Part of a small language model's weights: 5.39M parameters, normalized queries and keys.
Each number is 128 + 32 x the weight over its row's rms, rounded and kept within 0 to 255. Layers, rows and columns count from 0. Numbers have three digits each. The size before them is the row's rms in percent of the matrix's.

# layer 14 attention key, 64x160, rms 0.147, rows 0-63, columns 0-31
092:119130106069125089150150116132104104135124153115141109085095139136146160121138150106172124147122
120:109120163156133086128178081121122196180078132133059180123169128087072102127167137117099105108095
132:120161114153144126097139055131150186203114126158093174156122119123072106109141121096102083106096
090:077116173180103077085102156106141162117077147111135193202112162149171103119150128091130173074110
099:153177125079157138143140172115107151195157081157087135150134106129152113095130064167109140149069
105:098097175145114105146140107121131166161106191152141153152144089095077107088167120072121115109054
090:160133130143199142157150155147165165207151127163115135113167179134128144120160156102169078111129
096:152144105097115193130125097136126108177175111128115071117107084124176102098087181120138166140147
127:120143182169157103093128091102118163167069110133112203137156167105115110129176119085079114097097
103:156107160125090120100091097081042093089129096115200211164085138092121126158094120119072172164101
100:140110151120155151159113082057099178132104123132110184140133073116131151086173105119066111156137
094:067123027162073121190123133099103097176108101099096144110112094129075131126161177155174134164091
110:100101118142147103144108109084149128229089113172075171161084127109069064120133102138155071149125
106:144101160179132125181099104055095149189093097135057173113130094088090118131178104139085169125193
098:154186161128111120142200157127065163156129116165082160154146097106061110102121119152138080116122
096:117146106131145155176129072099124138227097082133056127128124097072139137109110184116130056143101
094:156174102128114158186091140145093178146143096101123110144078058155131139095133085187160147146198
097:104143086173111133108112162136103137171089076177118131124154126117106121145189114103149085086133
100:118116105150117106145152155100110126099137158145149146102152124147132136118150093153185110127132
094:152168112108138132115103100129170162125074118053130097137188109166166148121125124120094113059190
088:113114118154222122157098114196137088099127094134058112115167117122111182114149149091118062139118
092:113153170134089161107109099128172051179091118129192166174121155112117127143103191101121173108138
092:118144146090153156153197151107107103064141142110171170111104129132127082165109147084173093092123
088:118164099095179171101116108123180136086148164138110135162126162100122124138186183106158114143165
093:082142135103074160183149185182127180103092090100172141142064034125102110123154107110116105125136
105:157134118063128104093164074109147106118106152136095174118115179114105103075111140149117080162109
082:117153113106031105136137095174113147124158159098132169116102154142124085085174072102198087160125
088:151165100156097135084153151118175104196097169156147118135098108145196144131089178190181164123119
094:139158088145180142129130152146157151121119054182072132125218110096132116133160168156120084106114
098:090102124184083052132147201158128162129137144136088112136139078117093119125169141124126078160118
092:145125136157139119170167154123079102119135163142189111094100109192135198113092107116127169126144
084:094136124157126170106130150151091187175074197154146122133195086129110066130080098106189147099110
147:156115101122087164084139174133157088091177125102130075092106119182198176120140164175199123147162
118:162140120066124111124128184144120057052150155107172100105075146182174152154118101137134145105109
101:136124159112131093138169088111123170176072154138034140129113125087102054088126106090106146061103
105:174168114125098096108152127185124066071198082117129086084092156109140109105124150145176101151150
095:182093128176137126101070167090122132139131165170171142154108172128100102110109123157069162168152
092:127117123131120105059123179116165127130071101105117055099127119110184162149153162099109109119156
096:062126176181118076137136100133129093181145083134111124166081141069086125105205116147093189127089
099:100123075127153144186099142123066226133115146151114116131156053104109134118150144110141145134092
088:150148167126123099112199135146105134193096128103128146148094124119128119127042125149132119131118
097:138110101115137133083077096158081128160148148130146140136177159073114146099133163120131073102149
099:146138169157116065042139103084081157125102157124150182097130144099075093113108111175111161173141
096:067153093127156179122113167114153081199115121111138074132119066147105175238123168138155121132163
103:124120140162130102160139081113152156181045154125062146172169118131046080100110118147112092115122
082:222105106189114075113107149165109058159155090115123079117154108086159156107094140129098127124121
100:132125164127137142134102182119125077086178093110127092123118128144142161145085160145137175100136
106:086091104136122193109170116132177098186110160093157071136159113170179162115150169131190116134186
093:140145205149104163130170175166120151054096086087187168133132070168100132175149135137084152110124
103:131145105090133170059135109154157111120165146113181122152066096133123130152141130133197141103131
103:133050136090048083137098130076129166155144122132090105113104124076122071154091082126064155147115
101:088130146121068137202125182145103180082144113146108133087146115118164140113141039125135108088151
114:111111137152133146084138148116181105169136131093104138118198117104113150139181142155134069129121
105:089093152152184124187147141138097102112113180123124102148131071099142195139118115136048147102112
093:182138137164119070100058088153112171122157073152110111100131152133123196152106124085156097123097
096:141107142116135123085098108156141104154102120074166148150123141076113130090142148110125084136112
097:073121145126120124134170170104188060136109167102099183065042134139105102139147138108115124138146
091:121166134136055095138119067116093076145139127135104134151085127180133129122139119114133128130169
098:125123138155137103150060140102094158149120048119110107098117145143162130090084169124137152121110
083:143177140137136090113108075107090112127075129137155119157104070098087074085140168160111166103106
118:082116105075116121083102131137153183111095112145130095128118155094154126149141067079107120136076
090:181133080096162183079197163091149084113143122176158145155128108136120124152146121209154116115090
100:114130177138136101142167149145133099109169143077095117103159116182097144095097120203128172216107
103:173160101122145101159170157109100185145131136156106117113137158147160148143095071163146083191101